Weights of a small GPT-style language model, trained from scratch on English Wikipedia: width 384.
Each number is 128 + 24 x the weight over its row's rms, rounded and kept within 0 to 255. Layers, rows and columns count from 0. Numbers have three digits each. The size before them is the row's rms in percent of the matrix's.

# layer 9 MLP down (transposed), 1536x384, rms 0.034, rows 39-88, columns 128-191
097:158117141140093114134123136132109126082108144167115134138087136139131177128111133151079150158084136123118105116155129121136092117161148117091127143110180156137141140170159125126119121159123121
103:104132126110159108125128108144165125105158090113130114134112163132114132153112102102173098144132118116130139119160143157134131120163144113120150086142171172091153120082154118115104111129137117
089:105161164137144098155162109112116121126133119117119109166129137156113177098107149109086136129128076148139116126100084192142131153117114095147177145167125153138119093147100108118098128129148165
088:159152071100143110139096103139102124153141102117111113126131132120149179095100170163157135134113157115153133127091099132138111149137108120145136106163081106116131149137138130127117200150122124
091:127147141107111133122138129150132131165147117157107143131168126139112112120171122127140088151124172077141095149117121129136112108147117099152105139091097160100123192122142159124118112131128076
087:139097092102111138163101146156138142150125110112168118100155115107145165130112138160116127140157127118093148128162140122117084081108120099107129147104117111104125160102094132146157106164065124
098:090160142120146104117114109112163155110125121080113092141068149084084077135123136099099127122125110145092098137152103128091091115125135119150092135146122138099189175086108106127119123167148072
101:137170123132129127131158128127175094125088122113136169128115118114144105101140130097112130122110111130123184125112176106145109166099112112098136145118134112154106071165105114138119113131080136
103:124112090109113103056147108114109108157136140093137113163124152162126143129098111122097132165143135136121106124109095120143102105147170135133102147099129115134077104149149117128137140094139099
093:172107125144129126112152138096156150149127090142117101101099101104095167147108132177111100185156124134114114118135121169081126146139142103168128123125108116096138134108119161111138131156121086
107:106088143133120122151120148139119089104126105162142136137120106112109138126154109126180090161165115080116177134157128095190139150142138127135117116165177093141142145105139143117101103140085157
119:129124147174111138116141134118155122119155120146117110145141134162162156181131139106142149126103102138129124156111132148105133074132129100130166164104110120123139164165156109160103141113139093
107:130110142092102123147148127158114087135129104122088134122163125113147109140141082136129154107153150134130100144176101107080072108165083136108111140169125113079172149145107138119107128099090132
107:123126157141131142158168152107103119145142124103133115172168127107170160095098102138079094159099144086153146106145131156161095118141107141111149115125114101137101117140135154120125168143156071
101:140147131126112098127143136154119109116145140102102133136136154130149087125117097119127115151117117115125183159127136089144155122155154117113157141137128129142187103128185088111124133160139101
107:163120152136140117131156128119103161143138140129148116109138083127161125142107106095133144156113143148104099105162132115104093118149129163114128148123102194129108131113096113142156135098156099
097:101105109117121094133099145140084128149132162146154140137112089185093124152129107121098129115156160148152137111114087135129166129127133094139145180122150144106120131126149142082106138128106104
102:156124133112095071122119149135122153095070078133160112152117123098139091140171139136126120128162155111139088145098127156144148112148098112107103142158093125179119133162098141133126132093118140
094:128142104118126135068132114129143082119105121142111116129112170119125155136126127073122118101119134120137109111093100104165141091136083150150107101187133112118109126124130163124164085132121125
097:170071159152137103143108144139128138107172128127143119106135129134148148113104124140109116145130146177132110131092132125094126117144097131151155127120113114182142136091148094115139143145096141
090:111143138098128113127072117171125120126080082132144107127112134119148122133147141144147128108116102106150145134135129130122098131137116099060145128150139131110125104152133104119167134113135107
097:150092158132085138111127148112134103134145127097117117125092164128158147119088134199134156161102189132112148099133141162121136101090094122139134114162118157109084120126137096111134119116154104
109:152126126126119099157146150158103122137127091138137141135149137140095132117082116131154094131159142114128130131103114137177120105121134129083158126138096136121146163149112130099151179150130106
100:108145081173138106127131122110166136160105129134113097143126138123112142089140118147084135128122174154165119079117170171110111126155136137075120097154132128128104095133132124136129126091136112
105:092130177141130081114153109119155113096113158117073129096110129085144167116134127102138135090161154106114176162136135143079153123137098107117096147088165109102131126171118150138080139130134146
100:142116158140124108141119103078112120134209151123094131118128130158133076147170116137149139099088152116121136112160143129114116113105139155071136153171166144169157139154088136137112106131092136
110:118134175163164176115143118119119120111111110139107099178107122141083159148133167138120109143142067151115142154152129148115111138153103104142122118162151106134176134133120083109129130137163136
092:124157128066122153086109118148112116135111113160123154102137125122120130129135170149113157130140107114097125154151122109139119064176127074142161125158114119150131127108124103154105044122145123
098:108112128128137084154138159131155134150073094159128106099095116139151096142140172158089126110141122112132141140129103111117090098120145110159103148157122145133144133086158170139116126128156127
092:137153150132147135122147175195100161108117137112166089104137132152160173121135099117120135118110105074110097111113118141141114127104135162118142111166086132159156140119139123127101122147160104
097:139116181167148175116149148100134121135104120105114131081134116081105143092104173117118084146143105123088072121157128145106134117123093086115118130112112145121156129116072106129146156097165163
091:137144117145113118119134106126100186145136121132156152099164119130105101164103108133111121132079099127157116122146150132121144118150140159150122123116108146090156155129089114078110113103120172
106:141106137085113105130104142152110126132110145131097134133160157121086177103128185137128147123132184071134155122135144105104081138132125062127108091126153123121097138134161120126149108131130126
092:112109128129099153103142116131128112103118116099135131128113142141127136152156154158162120153111084113129127163142120132122141150136128165138111154105164127150097173120161169131141083145143120
120:142151173138124096131084162124109095110136135127129099116117123132135168119101136138149096117100162102105144124111150141121105164126115102132148140098134112157101126103103130129088143148074156
114:118129136146136120094142109099112127111086130118122094139100170129110154198136149134134136119158100109097158107089137101122121126109124124120114078115101115161103107125137152121083137133139101
101:105176115132131062113147151160139111143034142153157133126127146124096116118140121165126158101140122141158152148138178095101071115120133116134146130130177133113131137129075125130092152119128165
102:100150091118141149150132099155139154170077128099116141157116088124089083100116119104110074107085160152116143123151172133122173107103158163111133108151145137116148129085092118111156156104124160
102:123126116147119111129136094140149134170146105128147148073137140087132106113128166179095159114164143116126103145147124111090171119128128097110099116096113170148098134108125124099156094146158101
091:126140112168115126116161111095114176133079105137104139149125155164134132126129101169136142078165143157147109138134136176095133129130126157126105131092116156102178139155071141137112149119112144
101:144149156120120120153123138125144100148164120161107144118076162124083143126128162105069135124138120121132115137112121120128117135093121128097153145102107154151097112128138114106128137130111138
094:147171135147111116101129077157118121117139139083096073151115119113108158131155113119117145142158116099105114113102185122121133125116148074084129144134161160125077140148117115116138102129130152
093:128124084118137131133094110129156127145103153170112139118076112139112160138160156120150124090103105125107107120172150137134121149145172140140114127121134099123118082133125110151117137127111125
101:132136121100123144127124106143097155118126122159142130107121108105088012161084120105129090103126158117156113143095161119160168101132121134155133107103147132133128124110073142141161130175101124
102:089129132136128134114135108109135128120100151147156145139109186120162124138108128127105137140121144076102069151142159122192170161154131121141129137117139173125149111112108152101141106100163111
092:144134126106134107154114146132130132146121077117138154116151121114130148141093110137141101133131141154115094092152158124082120141129160089122118134109141156111160128128113117117097154074108150
093:129114124150132125130141124125118120120138126099152126096126179094145180114085105167161198183102120136119103177123106113152146146134122144117169129165149182151171129143102122106108106116133147
106:149125194149131105087143097137142154151090110143135127081160110138183172076133119115099126134098147122103065185102121105139138146108159128128148142110121119103124132150093097112140113145180080
107:126104164157141127129097155106146165093170155133143133073151130092113137087112103179126092125117154103127117154156157104118093141127121094118159088136103137144125100137132064161115117096150121
099:106091147147099157149121129110110154137140073094083113131107130139133179152142120119160082119156157101124111095131134095126115101161116161112143126166097145121127121095158159143130131134119122
# layer 9 MLP up, 1536x384, rms 0.0492, rows 40-89, columns 128-191
102:159104124124106108146130136099119134140130122114141124109123111108128084094109098113122125171113123131135085148155148119107123105141109186129096150149095127157119065104109102128163174119106147
106:128176148098160113155115123126125112032132110096106118117130140117152137133172116118146108141147165135136168080135163126132137142106155143125122143114091176149130149197116173088160124121146155
095:099117114143129124092146117142143108134122047117153155122154104100121097159165097164128096143122138147144140101167162135168108121150152088123073128172146141146128121135082117102084152158102147
101:139139110155152148086127144169082118160158148141101117134134073117146192146110122108124127171127101110128161113159099111141145137118148117131142133154131122094122152087134107151128154146132157
098:076130112135102133097085166101147124138111105110125091141126099138144085136148103125186173131146191129078118120149122138126142113140151086163137114154156157107130136089154089136180127158114133
104:142111165113130125134102166142157120136123216095116136146174133198151147133117104106105100125108182125132078124120142155185168158123190127121132117100149102134112145165132120142114130135125163
114:134153131089157198142096141091088119127142116192136113126149128137120147124129120160150106129136144149080137163105127097127127116090100119103112071135147148096083136130109083108114146110142141
094:140093191113107108137131144119149146139141149137111153089159178113138130111148130155154172081131087110097123165144133167144156119094117115126111156162133192121120130160127113162146141104102139
093:123110147124136119154118117127109123158118122112115134096125138128101079131164126141089136058136124129121133145177117112137135117135119152121123141141124086136137105094118085118117106173140150
107:138114130132136126145141106136123120144124146130149112139097118145154138129121095115131103152153139143130136101140085125101120163125121141111104156102112116121126100133173109103131128130135178
103:116148162139118100158169097130129126143156171088141111125084134134112112094115100130122137115105094166135160138143151121143112195131153130113146174116094148137121112142154147142130124149090089
096:118124151105099122130135094110144110107114130147167141149101138105107075144150145118102110096110111109124099105100131120133129063111116149097140094151117141137119126101129171173119131128164149
082:139150133126165126161136076150151113127118138148162145108124110069133125101144121124102133065128140134142161114115090120145110161126109156108145109136159168123139116117120121139169126102117132
101:150149177113192128140113107169111134122156123096134114143167119143147145150112166135120113099091154158129095142129124140112138138115135123115100103131158138091095119166129099134154158131142094
117:106133087114121157126089126129165096144122140138112145128121103101144125108168083105118123143144126146113112104124131124138111121137163120124158181125118138125121153169118135131131130141166143
097:107092165133186173099147136114161092080143117129099130155089116108111073112126087119164159152149132135147130099154136115079078127119101110111107125163144133137146174119115123117129109102131135
103:090141149103169136142116122141139105123142117140093183127121134099101045091130117139154117105113129169176121089108081147157133156139135159122121143141150112122134107083128155134130083171126110
102:111136136130110112085129157134135134142114130133124129122094103155142139130164149137112122123135142133163128087120130155096108104135207081096120159087109130115130097127104138139127147098116159
094:132136135145122136122146092125175117137166091149145104109126153082118100154138124153141164125142126138136182078097178126122132132117199132126130135162149137120107140162109137132135135154125122
097:123141105126161169128133115115098103122130126115188133105176124135144125126113107131101149145114094126139118168119102143104098155116099161101101125132137170142135103140133144089133167140128169
103:130116116126112100107134173137124109142068110111079135096112081140115152122106090091127125145070114121119075149120102099119108149133134127140096100153117110136148183151095131119085115121123138
102:100156156161158080144185122175087109134161128088127127138108159163138141101113140117172118142132091111136132138101123142143136156095147096114119141168110104084090094132179123115140140177119127
101:139151134144120121108106140091120086124105105124095152156125116150172134104128128101109154117110077079118176132124101096116175129098142088144096131175138129128146144103120135122140139143125140
110:135144113120118098131160116136140137115133129106116127068145111169168099091118105117135043093119163100159133123161169137124171107068131148072161131142138129134096142127127147173130102122178161
098:156082154180112110144132115148165148119103155150123112123141133124115113100137104126134128166127126126115147135100125162111095107123133110130145125146119160151158130125140120116109140118158147
102:112109155130142103141119132136128111128088130112150141130160094141139141129175159158126144118100132102124157107157136181140102145080092104124101173130146126144106102154092123143154142131170166
105:155084160132102171137109146137088152097102156086148140120150154118103092133143116122107113099138124153169142147091169102149149160118153162121154095124155093111130133144121112134163135105104196
104:158141119113083156100130137137118101147082130126140129143158135147095100131065130085170107122142087141133128152084125100147144079132115109139120075166142156139130125091119085127121141085119169
100:141147111126134073165132119121140125103150162174112164139145123113158080102105110147147144106105148108134120083138104142125129088131166140126140108123124075137163111134123158131133102151143128
101:153106092155166141121108134099157081142090108098124154143159136148142131149125068112109112132121122116175114147116121139107138134138138105125148134134126104095145150109105134111173124116097144
097:163127154103124123112117133175124111138091101127121097104062117146095101113150138128139126157121135125097132143089120078094133114104118095142089159129139110140102092130148128114100151099114107
105:156071138128157141124092144129126134139132128144129109105101138125102134167177177091156093118167093119146117126114107155125135103133125141131118135106170159093147102142128149113115152096104087
092:118143155145122050177101153151128140129087146114119138112169127115119116140107153097116115108125137156137150122109118071133137117140129092150139119152121111146149144103087120133153143129117165
108:118143136101125120141172128104111114151170139141118153126122147099151112094129117148123126117107164121123172104151114140151075151157134165120121152088111122138151145102146119100127171096113167
114:138170115086163128114111118113135122113140118158142111136121143138138170112179127106186126145125150119159118110090131146122121097143142140126091142141136149110141132101145134107163118104159093
102:136117144125098133153062144124128156142135149117093122136148127150131129162112113137143149137154132145143111083093123135064136094092139146099104114123094110144111131144125160170140143113164140
103:147116126155143140126100153120121176114107145129159106111123123128160129153144136154149127157142126080152138121154138132163106118140140100148135145168117158146103191093143088128108102128139119
100:156140127125146115128080145071173120124118111098155087146122145139150132160123117118158141179211113111118145120125124116117095170153113116121143090092129123125103176109127152145073152125116171
085:172123142153093058146160130087074075121104101125117091132145127153115077138175148080150137119165097114085100104105145116119130146130095107099123118092123086117137131111094155107138131092138110
102:162086124133127133150102154128155117101117162151106120141126115118155124095113127111163122092119116152144130132107096116152136105115104145179194126155121129156136135101080149143107112120105123
076:100063115114159134113103173100126131130098097116089140099135188112158116137118144144126105104110132136160140146140109132134157109123093133114106129161143135088104138104141156171140118082127125
099:143162132129121113137110165142129116120082126089159127120151145102147112128123117161128104128121139158111071100123080092097142122103139107140173124082132132133107168121128116122142109147151118
096:133084148149091170097163131138120134112132161118110132117175132156134082099131130112099105158123123100173119157108145127139125136153168133092120133138093135136152146120146147128099131088140146
098:102147145146178083129135129122119159116112107060152115091105107151183179142127085141134107153176151144109125142149144123122136133143108127139119102147097096171117137133132111111135158178139150
104:134136109094117145122128122137098094116127108130157146136164094119128145114170094141124168152133133163127156109121075130108140101153129103111127135170126208134182142135103125143139170158114125
093:130148106101143132153139137116124117185120151148161130111105137148148124129136125104098156134113059134088147095096087151149129122143144174129120118115123118115103147132108124137102112139169102
094:124125129100125127122105126101121118112111155130124113139101128124143158126162100128120128109156140130085131125128097135156066131171133125083149122066153139124167144081121108120142157163121120
081:112139112155114138124101128122110133128088114124125109113149127196125117121178152111142162174113114105141130122089124144113147152097125130110119136105144089108091145091099147140125102095148115
105:119106150140127148127132132114129112114114105118144131160114130082136080115146146123100160144164115151127089127129167138104133143140131121139162116145138140120156101130142159149146089105155113
113:131150104157177142120113152077160113138125085129110156122144172144163099146140130108137136124139079132121114153148117152087094122104118096117108156169118125125126079179144144166142109146122135